From a checkpoint of a small transformer trained on Wikipedia.
Size: 9 layers, width 64, vocabulary 4096, 0.964M parameters.
Architecture: RMSNorm before each block, rotary positions, no biases in attention or MLP, tied embeddings.
Training: a variant of Muon for these matrices, 101M tokens.
Each number is 200 + 20 x the weight over the matrix's rms, rounded and kept within 0 to 999. Layers, rows and columns count from 0.

# down: layer 3 MLP down (transposed), 320x64, rms 0.126, rows 177-211, columns 0-63
# gate: layer 3 MLP gate, 320x64, rms 0.283, rows 178-212, columns 0-63
# up: layer 3 MLP up, 320x64, rms 0.306, rows 178-212, columns 0-63
down177,200,201,207,209,234,167,198,203,202,217,212,184,220,216,198,170,206,214,212,240,184,184,189,204,227,199,225,176,194,231,187,194,214,195,182,179,225,224,197,234,215,185,174,194,208,195,192,224,200,190,203,210,178,225,221,182,162,193,204,195,219,180,160,199
gate178,221,187,185,208,154,199,214,180,197,186,246,157,183,210,217,240,225,192,213,160,227,204,213,210,172,212,171,187,206,210,198,197,198,198,204,210,204,160,168,186,206,215,198,195,221,207,187,197,226,209,174,177,210,189,224,203,220,209,171,223,206,195,181,212
up178,190,237,203,190,204,199,151,196,211,192,199,207,194,176,213,194,194,197,234,216,207,208,190,217,162,230,209,193,197,199,194,162,226,205,196,178,214,226,226,223,172,180,195,212,163,161,169,211,184,158,183,184,210,211,158,215,175,174,218,204,182,188,183,227
down178,179,226,202,190,175,185,160,199,190,188,217,190,158,164,206,172,178,181,209,235,203,207,170,232,229,233,200,226,208,241,175,188,212,186,206,220,193,195,238,174,190,170,192,230,196,187,193,226,179,204,213,185,175,177,165,197,230,163,181,220,242,195,200,205
gate179,181,174,198,217,192,174,236,188,223,177,210,198,189,203,228,192,156,198,224,205,197,234,214,204,177,206,225,188,242,180,231,215,178,207,230,180,202,178,229,147,207,200,221,185,230,186,197,202,193,212,205,181,208,180,206,215,189,219,213,179,242,205,200,210
up179,217,255,186,232,228,203,207,191,231,209,188,194,218,195,210,197,211,182,210,180,203,196,212,210,236,187,218,171,206,229,227,211,186,225,158,179,207,197,188,205,211,200,192,176,199,218,219,216,182,186,217,203,214,210,218,205,228,207,207,214,220,203,221,190
down179,217,194,157,181,201,205,181,233,224,229,220,200,221,205,223,196,184,194,177,172,192,201,243,220,211,196,234,202,198,179,172,194,195,212,153,174,210,230,203,194,183,183,186,238,196,207,223,202,199,207,175,199,220,190,200,198,195,208,210,204,223,207,216,170
gate180,222,202,232,183,217,191,236,197,175,202,189,151,218,211,213,241,184,230,184,191,182,210,191,209,217,200,180,228,191,190,193,177,204,196,207,218,186,229,241,202,200,177,178,198,217,201,174,181,200,194,208,187,239,206,224,190,210,208,166,189,170,209,175,190
up180,178,218,191,183,195,162,163,202,184,157,173,248,165,170,210,203,243,192,192,173,189,177,183,212,220,226,241,214,226,214,184,253,195,214,216,205,213,194,190,154,186,177,206,186,182,214,236,158,217,208,194,203,190,211,207,189,219,205,219,201,208,221,251,191
down180,204,165,234,156,204,146,169,217,212,176,196,231,178,184,218,191,151,161,204,199,220,171,215,170,222,192,191,197,170,175,206,194,208,195,197,219,186,200,156,208,213,183,224,224,208,210,201,211,215,228,242,186,197,190,226,169,211,226,208,193,219,208,223,205
gate181,193,190,207,223,187,177,240,205,186,238,211,223,205,165,196,230,190,176,194,215,243,199,218,207,203,198,205,200,206,174,211,215,163,215,150,161,186,200,181,193,182,231,169,216,205,209,226,186,150,200,200,180,234,184,197,241,211,172,202,197,217,227,219,186
up181,185,215,155,170,215,173,229,193,207,205,230,212,205,171,202,193,216,198,175,205,224,207,208,215,166,209,204,197,216,193,197,204,197,200,192,215,221,240,195,215,191,179,205,208,189,168,208,196,210,196,182,173,224,184,164,151,176,174,178,195,204,212,173,224
down181,197,202,230,188,213,191,232,215,219,212,193,211,198,207,244,163,185,185,232,194,211,185,209,183,233,216,213,221,188,225,163,211,227,167,145,206,213,184,183,217,204,201,219,210,194,189,185,220,191,191,230,164,178,191,181,218,207,196,176,181,183,185,193,208
gate182,176,164,196,199,161,198,213,189,176,203,208,169,215,223,230,215,178,161,184,174,229,174,183,190,164,218,219,207,221,176,186,203,240,169,211,213,201,175,179,198,163,177,163,206,196,192,174,169,203,224,193,203,194,187,187,175,212,202,144,205,200,218,208,178
up182,136,195,210,207,180,198,201,158,218,217,187,180,203,234,245,173,205,189,244,203,195,208,216,207,181,213,214,210,185,206,201,219,212,238,151,224,173,189,184,185,201,185,188,181,200,156,209,187,208,205,180,187,182,208,218,281,182,206,204,201,213,201,212,216
down182,190,211,212,189,181,209,212,194,185,220,193,146,188,214,200,225,227,222,163,186,214,205,190,228,181,208,187,258,191,200,191,235,226,202,179,195,233,214,182,213,196,194,221,159,203,240,247,215,204,184,159,181,214,224,240,201,219,207,211,213,230,209,228,184
gate183,203,189,230,200,199,228,213,206,226,202,186,198,166,204,207,198,222,233,169,182,210,195,215,240,198,214,185,223,182,190,179,216,185,182,207,196,163,172,183,162,198,181,204,200,197,202,215,171,201,174,181,178,167,205,242,204,185,197,211,207,195,204,174,197
up183,172,188,204,213,169,233,193,204,172,185,208,236,162,216,220,183,230,209,217,173,209,192,174,242,188,187,140,195,219,212,184,213,174,164,211,207,183,171,201,204,191,232,215,203,216,202,199,217,185,225,233,233,188,207,168,211,210,204,211,221,157,206,208,202
down183,228,174,187,205,155,225,201,209,184,209,194,223,187,176,181,224,242,193,172,213,208,213,204,212,185,209,222,175,181,214,204,181,206,201,204,173,142,209,166,212,229,238,183,189,195,183,217,188,198,194,173,197,188,188,211,186,224,210,249,201,168,253,186,210
gate184,185,182,200,173,200,228,204,195,169,207,213,189,194,198,197,193,193,207,206,145,193,225,177,176,180,199,209,206,184,193,168,213,195,188,220,173,195,166,202,176,184,158,204,226,203,189,209,200,162,196,206,210,190,243,181,211,170,190,173,215,198,200,203,220
up184,217,200,223,203,217,214,183,191,200,174,158,211,195,198,198,167,246,170,181,172,189,208,231,213,223,199,216,201,208,170,215,205,185,199,199,198,197,211,207,205,208,190,197,167,209,195,214,201,206,176,175,195,199,178,182,199,243,208,184,188,261,189,217,205
down184,225,223,232,203,205,197,205,177,193,166,171,189,203,179,181,174,229,215,187,208,185,219,192,216,246,176,219,167,193,188,198,199,196,176,191,202,236,191,184,238,209,191,174,192,199,196,210,189,200,201,188,223,184,197,242,188,185,157,201,225,186,195,215,192
gate185,174,179,202,153,200,205,192,221,204,211,189,179,198,215,189,219,206,207,205,180,222,222,181,210,215,176,183,187,244,174,180,233,179,157,214,184,171,171,203,172,173,205,218,209,199,200,211,221,208,256,197,153,208,242,178,171,195,180,180,215,176,208,158,190
up185,217,204,223,180,193,212,213,184,221,205,205,177,220,218,206,174,180,186,174,192,196,188,195,164,158,214,198,215,199,211,181,200,211,219,178,177,187,223,191,214,178,197,215,215,221,187,219,233,195,170,226,172,219,242,191,163,199,183,208,239,177,157,178,193
down185,204,171,214,204,205,223,183,186,224,175,225,205,226,201,202,233,199,202,214,196,192,222,220,205,175,190,197,185,241,174,193,204,198,222,254,171,199,231,230,168,173,217,216,199,199,231,237,190,193,188,201,179,186,218,205,210,238,185,209,221,189,209,216,190
gate186,216,172,211,235,184,201,223,217,193,182,236,168,212,208,232,213,185,178,185,185,188,169,215,192,192,200,202,200,192,210,197,201,212,182,208,194,192,192,185,158,192,247,226,205,208,215,190,179,191,251,202,199,192,188,263,177,172,198,197,198,188,234,199,214
up186,204,208,213,227,217,165,253,212,196,234,163,186,184,209,203,193,213,197,207,192,233,188,187,198,171,180,169,190,200,184,191,181,200,222,227,241,199,186,179,209,188,232,213,215,188,202,229,167,246,220,198,176,254,220,181,161,182,220,215,237,219,200,177,195
down186,186,202,203,184,180,174,182,183,169,230,198,219,160,202,171,208,174,178,171,166,196,150,208,179,211,223,181,203,199,224,227,186,176,185,201,214,185,185,185,207,195,226,209,213,210,204,172,193,210,174,206,212,201,221,191,163,155,210,216,208,142,198,157,213
gate187,204,183,193,228,194,189,172,173,213,213,215,211,219,210,193,210,223,209,177,183,208,179,216,209,193,189,204,209,218,148,210,207,206,207,208,195,200,179,205,188,218,207,205,183,215,187,224,165,152,160,258,205,201,212,189,175,230,218,188,210,184,211,230,254
up187,207,181,142,178,168,184,201,180,158,200,203,185,231,204,207,201,229,200,200,186,191,197,209,212,211,227,170,194,151,182,187,185,212,188,224,214,209,189,219,168,198,186,226,200,197,191,210,228,190,158,189,222,181,230,220,183,212,202,199,176,215,196,190,184
down187,197,181,177,201,206,208,192,176,205,210,230,168,221,224,159,192,202,226,155,186,174,198,211,234,211,204,214,207,214,130,187,196,182,208,209,181,201,193,199,195,214,183,200,193,206,213,230,175,187,205,215,207,219,217,206,185,208,205,178,211,219,205,201,212
gate188,167,227,209,219,177,192,199,224,206,233,212,219,206,211,258,220,196,195,206,190,208,176,191,235,192,193,211,232,215,178,205,185,182,249,190,195,201,204,178,218,176,236,198,191,193,188,161,224,225,213,152,161,195,222,202,222,182,182,186,206,207,172,190,224
up188,166,215,217,216,208,193,192,226,212,219,203,217,159,205,188,129,187,193,179,198,194,203,184,206,193,177,195,207,193,221,191,233,226,189,282,176,233,184,219,210,177,191,176,216,216,207,231,183,220,203,198,199,221,211,187,183,227,203,181,202,201,220,202,212
down188,207,215,185,209,184,201,191,211,188,187,205,156,214,205,174,167,173,190,222,195,192,218,197,243,216,180,180,208,229,198,222,208,208,191,227,200,173,213,188,215,181,187,215,207,198,217,185,196,248,199,218,199,228,175,188,200,181,196,166,217,195,220,210,205
gate189,190,184,209,210,184,210,178,204,177,204,185,200,218,227,217,231,217,186,181,176,196,226,183,239,211,225,176,185,204,208,199,192,194,146,203,205,217,202,236,198,194,201,223,202,214,193,212,186,188,209,211,216,208,174,198,215,185,214,216,209,176,182,222,194
up189,217,188,191,197,204,207,197,233,219,177,207,194,180,210,205,201,208,172,210,205,237,216,181,165,197,199,200,193,202,186,203,200,173,189,234,199,239,209,188,148,197,185,200,190,198,189,213,210,210,214,181,195,186,198,214,191,200,191,204,156,220,190,195,211
down189,206,194,176,203,200,171,170,183,184,197,189,245,215,203,220,218,205,208,191,182,186,223,207,192,207,193,246,230,194,220,208,197,209,195,203,211,202,215,219,237,210,203,214,185,186,215,190,163,196,189,195,241,197,216,181,217,174,234,192,205,177,180,193,171
gate190,210,184,225,192,170,184,217,205,186,223,186,183,204,175,211,185,189,157,183,214,254,201,231,209,197,199,193,221,183,175,219,231,195,173,195,187,225,197,189,169,186,220,201,174,208,168,189,216,186,228,183,189,213,219,233,172,226,193,202,207,223,185,170,191
up190,209,204,217,200,179,203,178,169,219,207,168,197,171,192,216,190,178,176,183,173,199,198,202,214,187,214,194,218,181,231,177,199,162,179,214,180,196,184,201,230,205,217,190,226,207,187,185,202,171,214,196,216,181,198,187,202,199,193,220,221,204,172,236,195
down190,212,203,185,188,245,228,218,199,220,203,211,194,185,223,219,198,220,228,172,205,189,227,182,177,199,190,174,198,208,222,195,221,191,202,208,191,195,215,244,217,212,171,195,197,181,199,189,157,196,200,185,189,191,183,174,224,172,195,189,195,224,210,212,181
gate191,203,212,192,235,195,185,173,207,181,213,192,182,196,204,172,169,202,197,200,177,197,172,167,217,209,236,214,228,178,197,242,204,199,205,187,186,186,214,207,205,198,188,210,204,162,204,196,232,189,194,224,194,205,202,213,243,169,197,192,184,216,216,169,207
up191,198,181,166,205,201,203,203,214,213,183,199,191,224,204,171,229,186,205,221,227,178,222,197,237,180,204,173,184,200,208,220,172,213,192,174,212,193,215,198,214,228,196,185,199,202,214,196,220,209,175,206,196,236,200,215,198,181,218,205,213,222,238,217,191
down191,195,191,203,188,179,201,220,216,198,183,187,213,177,179,214,195,213,200,202,204,211,188,219,193,208,195,233,194,195,255,210,217,165,216,197,217,231,167,202,165,202,194,204,209,215,209,208,170,202,182,207,198,170,196,165,185,216,158,198,227,193,176,184,233
gate192,215,178,231,204,177,197,226,209,234,214,216,183,181,185,233,206,225,190,219,191,172,219,207,213,171,164,192,198,185,198,200,229,197,205,215,203,220,202,139,181,215,204,156,201,200,163,191,211,191,226,174,202,196,201,212,245,189,154,204,193,209,214,215,217
up192,178,227,203,182,168,236,242,182,201,179,160,206,222,189,200,176,170,211,187,209,196,187,176,176,208,242,186,240,207,174,229,172,181,230,233,160,186,222,200,203,187,184,194,201,186,194,207,205,212,192,180,174,205,198,147,212,185,212,195,187,233,176,187,192
down192,201,205,203,214,193,218,187,211,167,198,193,208,144,147,201,233,176,211,220,197,217,180,209,218,171,222,200,206,211,215,162,163,201,205,190,171,176,184,211,196,214,186,192,199,207,200,193,237,204,212,190,178,200,181,180,146,223,190,237,240,225,191,212,201
gate193,218,191,208,184,173,223,233,233,226,194,195,232,235,166,188,206,198,195,206,212,214,189,214,198,199,200,201,199,244,201,200,209,204,228,164,187,208,207,171,177,177,220,185,224,232,208,222,201,213,213,184,187,166,162,225,191,213,209,192,219,195,197,225,220
up193,198,198,214,183,210,216,241,189,209,214,187,238,212,187,212,238,201,201,197,198,188,198,214,245,153,208,209,244,228,197,162,176,173,217,185,184,186,185,182,242,224,160,193,176,193,176,189,206,223,203,194,226,188,234,190,223,190,227,204,183,188,194,196,219
down193,167,204,226,215,230,198,171,234,166,203,205,172,212,190,235,231,199,215,210,201,205,210,178,183,222,169,180,172,177,211,186,211,216,172,191,204,221,214,235,232,219,175,197,183,197,226,230,181,184,192,229,203,207,219,216,175,211,192,207,184,166,203,209,149
gate194,219,205,241,200,220,179,223,163,237,169,229,217,175,208,196,187,178,205,183,197,220,184,191,212,192,204,186,210,210,189,200,193,210,212,173,194,169,173,189,212,216,203,191,240,193,184,191,171,200,198,179,199,187,238,232,177,174,165,198,208,218,207,207,197
up194,206,206,247,206,206,220,203,180,208,156,214,201,203,193,193,204,154,202,201,207,222,219,193,184,200,194,232,195,227,190,183,192,217,205,213,205,238,180,222,170,219,184,188,199,185,168,179,211,214,165,213,223,183,203,185,173,164,191,191,166,210,193,179,197
down194,215,210,171,178,181,188,170,199,221,208,215,199,222,197,204,166,138,226,227,201,195,201,202,201,196,204,160,214,201,196,202,211,228,223,173,178,199,213,192,211,205,184,184,210,213,156,183,211,216,200,155,210,200,213,203,185,219,208,194,196,201,185,214,197
gate195,181,207,197,209,198,210,185,210,236,199,223,184,216,190,235,209,173,236,175,206,228,160,200,228,202,212,213,207,165,185,234,174,200,227,242,217,213,193,163,148,226,217,192,214,203,170,185,199,153,230,237,184,199,216,203,204,212,215,204,192,181,222,175,223
up195,227,176,196,197,173,193,193,184,182,231,197,241,191,180,197,198,187,210,201,173,135,207,184,221,231,172,199,217,174,226,158,212,246,172,207,204,221,176,213,218,181,210,209,183,193,207,176,178,187,182,231,206,219,200,203,188,185,198,155,192,186,164,182,226
down195,161,223,217,214,178,182,185,179,146,221,174,160,203,170,179,189,239,153,237,228,198,187,182,214,220,185,197,144,201,217,181,228,207,168,171,182,214,201,180,231,194,178,193,204,223,204,208,186,212,180,185,219,188,205,207,152,200,163,202,204,224,180,191,185
gate196,205,236,178,194,203,222,218,213,214,201,213,184,184,161,179,223,149,206,219,216,205,178,196,202,186,217,172,185,214,169,227,208,233,233,183,203,214,228,226,183,192,242,206,190,231,188,206,205,193,194,181,204,203,213,193,201,168,209,201,206,181,232,250,199
up196,204,193,205,212,186,211,133,196,211,207,174,170,182,194,201,208,210,185,192,193,186,190,227,197,201,214,200,205,195,190,192,180,192,153,185,224,183,194,205,205,217,190,213,197,214,200,197,213,243,171,179,180,223,217,220,161,200,205,231,194,229,212,150,200
down196,200,152,199,210,198,187,215,198,184,185,156,182,180,192,221,185,238,192,167,203,182,179,186,215,229,186,216,192,218,216,192,197,192,192,204,215,186,192,193,206,217,202,237,184,175,204,189,187,201,215,238,200,198,232,211,205,222,215,208,178,239,165,160,238
gate197,206,215,220,222,236,196,235,194,194,179,226,208,259,197,172,211,228,221,204,212,196,204,189,205,176,231,186,238,217,176,200,187,224,228,163,194,217,208,232,176,208,197,166,193,190,189,205,199,201,179,201,179,222,175,199,192,189,203,204,222,192,206,200,166
up197,210,201,191,188,204,189,215,203,212,216,170,253,219,190,227,186,249,207,183,196,188,215,195,188,186,201,193,217,176,175,203,183,214,198,165,193,191,200,184,176,211,202,193,263,219,145,222,185,205,192,233,168,198,186,186,179,214,215,220,158,197,230,173,193
down197,216,173,182,186,218,191,170,205,200,204,204,215,226,215,187,209,188,225,168,194,199,186,213,178,219,207,188,194,170,198,202,183,199,211,189,209,168,238,192,184,190,203,186,219,186,194,284,201,196,202,199,195,187,189,224,204,169,166,187,206,244,170,196,205
gate198,215,233,189,206,213,212,226,190,222,165,200,185,194,162,207,236,204,241,200,161,211,195,168,212,201,179,204,183,205,195,204,227,206,187,204,215,205,210,176,231,196,202,242,191,202,186,209,203,229,235,195,165,188,178,186,187,175,196,171,231,219,171,212,225
up198,190,177,230,203,206,225,206,205,179,217,197,231,204,213,178,221,151,208,199,225,232,168,168,228,186,218,181,202,196,187,183,212,207,224,206,201,170,202,148,241,216,202,210,199,200,221,206,203,166,238,208,204,182,209,211,197,197,202,201,188,219,237,194,239
down198,224,197,173,206,217,205,218,193,172,176,204,169,203,163,199,197,210,249,189,224,212,212,193,203,214,179,225,178,174,195,193,209,206,222,203,157,196,224,201,235,218,191,193,197,171,243,220,218,204,196,199,150,238,199,203,204,184,213,216,191,222,185,242,184
gate199,203,191,137,185,171,204,210,217,223,172,191,166,242,230,211,218,189,223,172,176,182,199,180,187,199,217,195,192,201,190,197,199,207,206,214,194,186,189,202,178,229,168,183,163,189,194,181,171,200,207,182,187,205,190,224,187,226,217,213,231,192,180,218,191
up199,214,202,215,211,198,214,208,162,223,216,156,231,173,186,195,169,221,203,203,180,147,161,192,210,182,185,188,200,212,211,197,195,165,188,167,201,216,220,172,217,186,208,243,200,182,224,181,182,238,217,230,227,195,224,185,198,202,160,193,187,180,186,217,183
down199,222,222,231,217,199,167,249,195,195,192,174,195,168,180,181,181,190,201,191,210,202,185,187,209,199,207,232,165,217,164,202,194,172,219,230,194,223,214,174,205,236,234,194,200,230,215,184,193,174,174,222,212,233,210,225,225,169,206,218,205,178,192,198,150
gate200,192,209,209,186,206,210,194,205,158,211,238,165,220,200,190,203,237,181,171,230,207,236,202,182,208,225,166,213,205,190,190,199,186,212,191,221,221,185,198,207,189,175,181,207,199,189,190,207,183,193,230,197,214,209,185,168,205,217,176,175,215,185,179,213
up200,205,215,203,203,203,201,158,210,193,198,177,217,175,192,198,172,203,215,194,173,191,163,193,214,216,193,210,195,202,210,180,161,191,204,218,206,197,185,206,227,228,224,204,177,170,215,210,181,186,190,189,185,187,200,202,192,167,201,225,205,193,173,213,221
down200,217,209,190,196,189,198,220,181,211,194,179,178,212,209,203,235,177,209,221,181,215,172,215,209,197,198,171,169,219,193,199,219,198,179,200,203,225,230,182,220,239,215,180,212,207,211,201,189,194,234,192,187,206,199,234,233,211,194,196,203,193,222,230,174
gate201,207,195,221,220,170,200,190,206,217,210,206,244,172,174,165,197,189,231,192,177,189,199,172,214,203,208,170,173,187,217,192,229,216,176,164,198,214,181,191,205,204,208,215,216,207,190,176,173,201,180,180,204,207,204,239,204,162,175,192,223,195,226,252,195
up201,180,201,194,161,197,186,223,207,198,248,227,214,161,195,220,168,194,171,211,192,185,212,201,206,219,137,211,193,189,236,196,202,172,190,203,193,172,217,211,157,180,170,192,194,198,232,249,209,198,198,198,210,210,204,236,167,243,218,207,204,198,193,194,193
down201,220,165,202,189,210,208,252,196,207,181,185,208,209,211,191,211,225,165,194,193,215,236,218,183,169,236,220,202,190,140,176,219,231,156,210,191,192,187,208,171,195,211,200,214,199,198,207,212,239,187,162,180,227,181,174,207,228,191,238,189,195,229,192,198
gate202,206,185,207,191,190,219,194,233,200,203,232,208,217,171,187,230,225,200,192,207,186,227,183,165,215,225,162,189,189,148,200,193,176,192,176,206,181,203,198,207,219,177,184,201,209,193,215,191,183,194,202,197,216,191,215,212,205,209,217,183,189,172,223,171
up202,236,195,193,220,207,186,214,194,222,205,201,197,189,201,232,207,180,203,215,215,216,187,207,210,151,179,156,201,209,243,157,206,233,201,213,225,226,219,176,195,170,218,181,205,184,178,196,196,210,204,227,196,207,178,169,223,191,168,221,207,173,159,216,199
down202,170,199,189,196,223,175,176,201,217,207,223,174,219,204,211,220,173,189,220,178,217,144,208,250,227,175,149,200,216,241,213,178,198,201,219,207,208,220,189,202,218,204,208,197,188,192,202,196,205,187,237,177,215,170,181,190,187,218,169,193,205,226,198,192
gate203,215,197,181,206,173,195,198,245,193,192,204,176,182,184,225,207,202,197,199,170,169,185,195,198,198,203,159,209,221,189,186,216,242,210,214,193,201,228,216,190,179,157,146,231,216,215,199,156,190,204,162,234,193,179,212,229,173,169,192,185,207,177,180,186
up203,188,200,202,178,156,184,261,226,211,191,228,196,198,201,207,210,185,184,229,253,198,170,202,181,192,179,194,190,211,231,234,226,176,208,208,179,230,165,195,176,209,204,166,179,184,213,202,179,217,185,220,214,203,205,199,187,241,226,239,193,205,204,204,192
down203,219,190,159,184,193,214,209,221,189,186,233,215,216,199,192,192,194,194,187,188,244,215,219,163,182,209,187,214,218,194,191,190,209,217,246,183,178,173,223,158,220,228,200,190,216,227,234,154,190,197,176,227,237,183,196,194,239,196,178,191,189,240,200,211
gate204,167,208,224,192,161,203,217,201,247,189,203,191,177,163,179,214,205,220,194,176,196,224,209,194,240,231,155,185,216,197,167,211,202,203,197,197,208,227,243,185,211,222,213,173,197,197,210,193,200,255,196,165,208,227,208,216,191,219,188,199,176,230,189,213
up204,211,213,218,165,175,190,186,181,162,193,217,206,179,196,203,219,197,175,219,215,189,186,204,227,199,196,207,213,184,173,231,182,205,208,183,205,189,209,178,185,178,207,250,219,185,197,175,171,214,202,219,206,211,188,267,211,205,205,213,174,247,188,220,204
down204,212,190,182,186,223,210,229,182,197,206,195,206,214,205,182,225,214,259,175,179,184,225,213,181,189,195,186,176,208,175,200,220,227,232,225,165,204,237,221,192,193,210,195,176,173,197,204,187,183,209,202,181,203,207,178,183,189,194,160,198,205,201,212,166
gate205,223,190,220,216,209,206,228,223,219,200,196,177,187,209,217,229,191,233,164,188,201,210,200,226,195,231,184,216,227,201,192,202,185,219,222,219,182,226,181,194,200,196,187,211,238,228,184,191,196,182,201,202,180,160,196,209,204,179,207,178,221,193,211,190
up205,195,195,223,213,185,219,195,174,204,204,196,217,193,206,212,206,197,209,227,211,195,215,161,193,167,193,207,249,198,222,201,193,186,210,200,206,194,186,206,175,184,192,192,249,206,202,174,210,227,185,169,188,209,191,235,213,182,167,195,178,180,186,169,178
down205,176,193,178,217,197,219,200,193,186,150,172,206,183,181,232,197,216,188,241,228,190,195,183,232,177,185,189,182,224,152,220,210,226,226,213,192,197,220,192,203,183,173,180,230,183,203,226,190,216,200,159,190,202,218,206,200,211,226,179,228,215,224,188,186
gate206,163,229,198,209,194,180,205,199,231,200,185,173,192,189,191,197,212,209,205,213,196,199,159,208,217,204,234,178,219,194,220,184,237,186,171,220,176,194,217,209,202,209,189,212,222,195,203,218,209,197,170,186,199,178,221,188,193,193,194,223,231,164,181,191
up206,226,167,219,211,184,227,198,202,198,214,225,155,196,211,217,236,173,180,195,228,221,208,211,216,188,185,201,210,209,228,240,227,221,193,186,204,187,201,209,198,204,199,185,177,184,185,195,201,219,215,189,207,206,233,205,169,233,205,198,227,177,218,185,194
down206,199,194,184,196,207,187,228,216,206,206,200,191,216,235,214,213,212,201,201,192,186,172,175,207,188,180,187,181,186,166,167,188,196,202,200,162,216,201,194,180,191,168,206,222,195,208,203,219,203,152,203,188,217,183,182,187,179,186,175,224,226,226,193,162
gate207,256,210,203,219,193,208,197,207,216,195,231,216,196,214,228,210,201,185,179,190,211,231,184,199,211,209,169,193,187,158,220,174,219,218,195,210,199,156,206,202,174,164,194,187,239,222,192,194,190,199,216,206,205,189,231,232,178,183,178,163,182,200,177,170
up207,183,231,191,188,195,189,178,193,180,215,228,212,194,199,185,165,181,187,202,184,238,228,206,195,209,217,211,194,184,178,197,188,176,185,213,197,237,175,183,210,226,223,230,196,203,179,178,184,187,193,201,167,217,194,207,187,213,246,202,211,188,203,185,170
down207,195,210,180,176,199,208,192,190,222,239,213,200,214,205,218,175,176,195,182,238,182,212,210,206,186,235,177,201,183,185,176,183,207,176,187,186,198,212,217,177,202,196,197,206,144,181,210,200,203,169,200,193,212,164,215,211,226,201,231,187,168,243,229,216
gate208,163,180,200,200,151,181,200,211,185,161,208,157,250,180,193,179,228,173,216,226,197,195,185,180,210,200,203,225,200,175,213,204,197,206,183,199,180,192,182,182,203,183,218,182,186,202,195,163,219,194,222,186,212,204,228,194,192,173,172,187,220,223,192,190
up208,150,177,161,205,194,179,189,202,206,193,220,181,193,212,185,229,192,223,229,229,220,228,183,229,174,183,198,206,239,187,189,191,207,209,214,213,238,220,161,214,217,216,216,208,212,216,193,197,216,164,204,166,194,193,174,182,209,197,198,198,201,219,189,191
down208,205,197,181,216,166,197,173,200,180,209,176,219,171,161,190,214,203,207,206,190,221,222,216,172,213,212,230,224,184,210,224,220,212,241,200,213,203,201,205,189,178,207,201,210,220,197,222,192,170,178,207,210,172,190,213,193,166,198,226,188,148,177,215,198
gate209,227,195,225,199,194,196,220,192,233,211,194,202,221,206,203,214,213,241,204,232,153,185,226,218,159,195,248,167,226,196,196,235,192,216,169,240,207,180,193,172,243,184,184,199,210,187,192,205,177,224,206,189,194,205,239,216,210,207,170,204,182,193,202,198
up209,216,226,197,210,178,162,190,242,198,222,225,200,204,153,182,219,202,173,217,231,188,180,192,184,233,181,184,206,194,214,167,223,189,171,185,187,217,220,233,214,230,218,220,201,185,185,214,155,210,187,180,226,203,199,168,189,197,162,203,171,216,170,229,200
down209,218,189,188,192,173,212,188,162,205,196,216,209,182,208,201,220,197,206,194,195,185,221,179,196,231,231,189,208,207,239,186,165,204,139,215,178,199,216,219,147,182,220,180,188,133,167,183,203,175,221,196,202,217,220,206,199,250,189,204,244,232,224,189,209
gate210,184,177,191,170,199,197,201,195,222,192,220,192,194,214,234,170,214,172,166,199,229,179,217,231,199,179,196,153,190,174,223,190,220,173,207,216,209,201,219,205,198,232,220,201,224,162,190,171,242,185,172,200,227,185,216,211,197,181,198,184,201,189,185,209
up210,178,205,200,196,178,177,182,224,201,156,189,204,266,231,214,214,219,221,202,213,202,184,227,207,192,215,213,215,214,173,211,202,202,168,213,197,206,210,202,198,156,221,201,202,179,219,215,157,214,202,185,199,191,205,185,155,196,203,217,213,210,203,205,218
down210,203,246,244,187,201,204,187,182,180,201,190,191,194,223,212,201,245,189,201,211,191,196,240,214,156,224,244,237,197,188,234,211,187,217,201,207,242,220,213,219,215,224,183,225,224,193,198,190,224,190,176,196,221,202,222,193,189,215,191,165,215,223,230,175
gate211,193,204,241,196,172,179,218,207,200,184,236,208,201,208,195,190,213,198,200,162,171,215,185,217,185,192,190,188,239,182,241,211,157,212,230,190,197,234,179,201,202,210,191,212,217,200,206,201,216,176,158,189,228,172,196,204,242,187,179,204,173,211,233,192
up211,225,224,208,181,201,195,182,212,207,220,221,189,196,200,214,162,220,188,202,201,227,163,196,227,189,193,145,207,180,212,195,217,219,244,198,191,210,213,192,184,153,240,175,170,172,195,224,181,219,198,180,211,188,196,227,214,219,206,176,192,234,154,204,206
down211,220,187,223,194,188,208,231,182,178,178,227,187,201,180,250,190,173,186,209,210,167,173,226,195,199,186,211,177,177,224,168,184,195,169,225,233,214,198,182,205,189,215,193,224,177,198,194,211,185,199,178,186,204,208,229,230,186,243,231,146,191,171,195,213
gate212,194,183,206,224,214,171,174,185,180,247,208,191,212,185,210,202,186,206,204,202,216,184,200,185,211,204,173,185,173,203,238,177,201,216,205,233,223,195,208,201,173,178,170,246,239,203,167,199,187,185,183,199,176,206,193,186,188,249,200,208,190,227,213,204
up212,243,200,193,181,191,211,206,196,168,208,213,188,167,221,196,182,179,221,222,215,204,214,189,194,172,202,185,218,204,176,226,212,221,205,172,186,194,208,189,188,171,188,193,230,185,191,209,215,218,219,213,202,220,183,193,253,244,178,214,195,228,187,190,190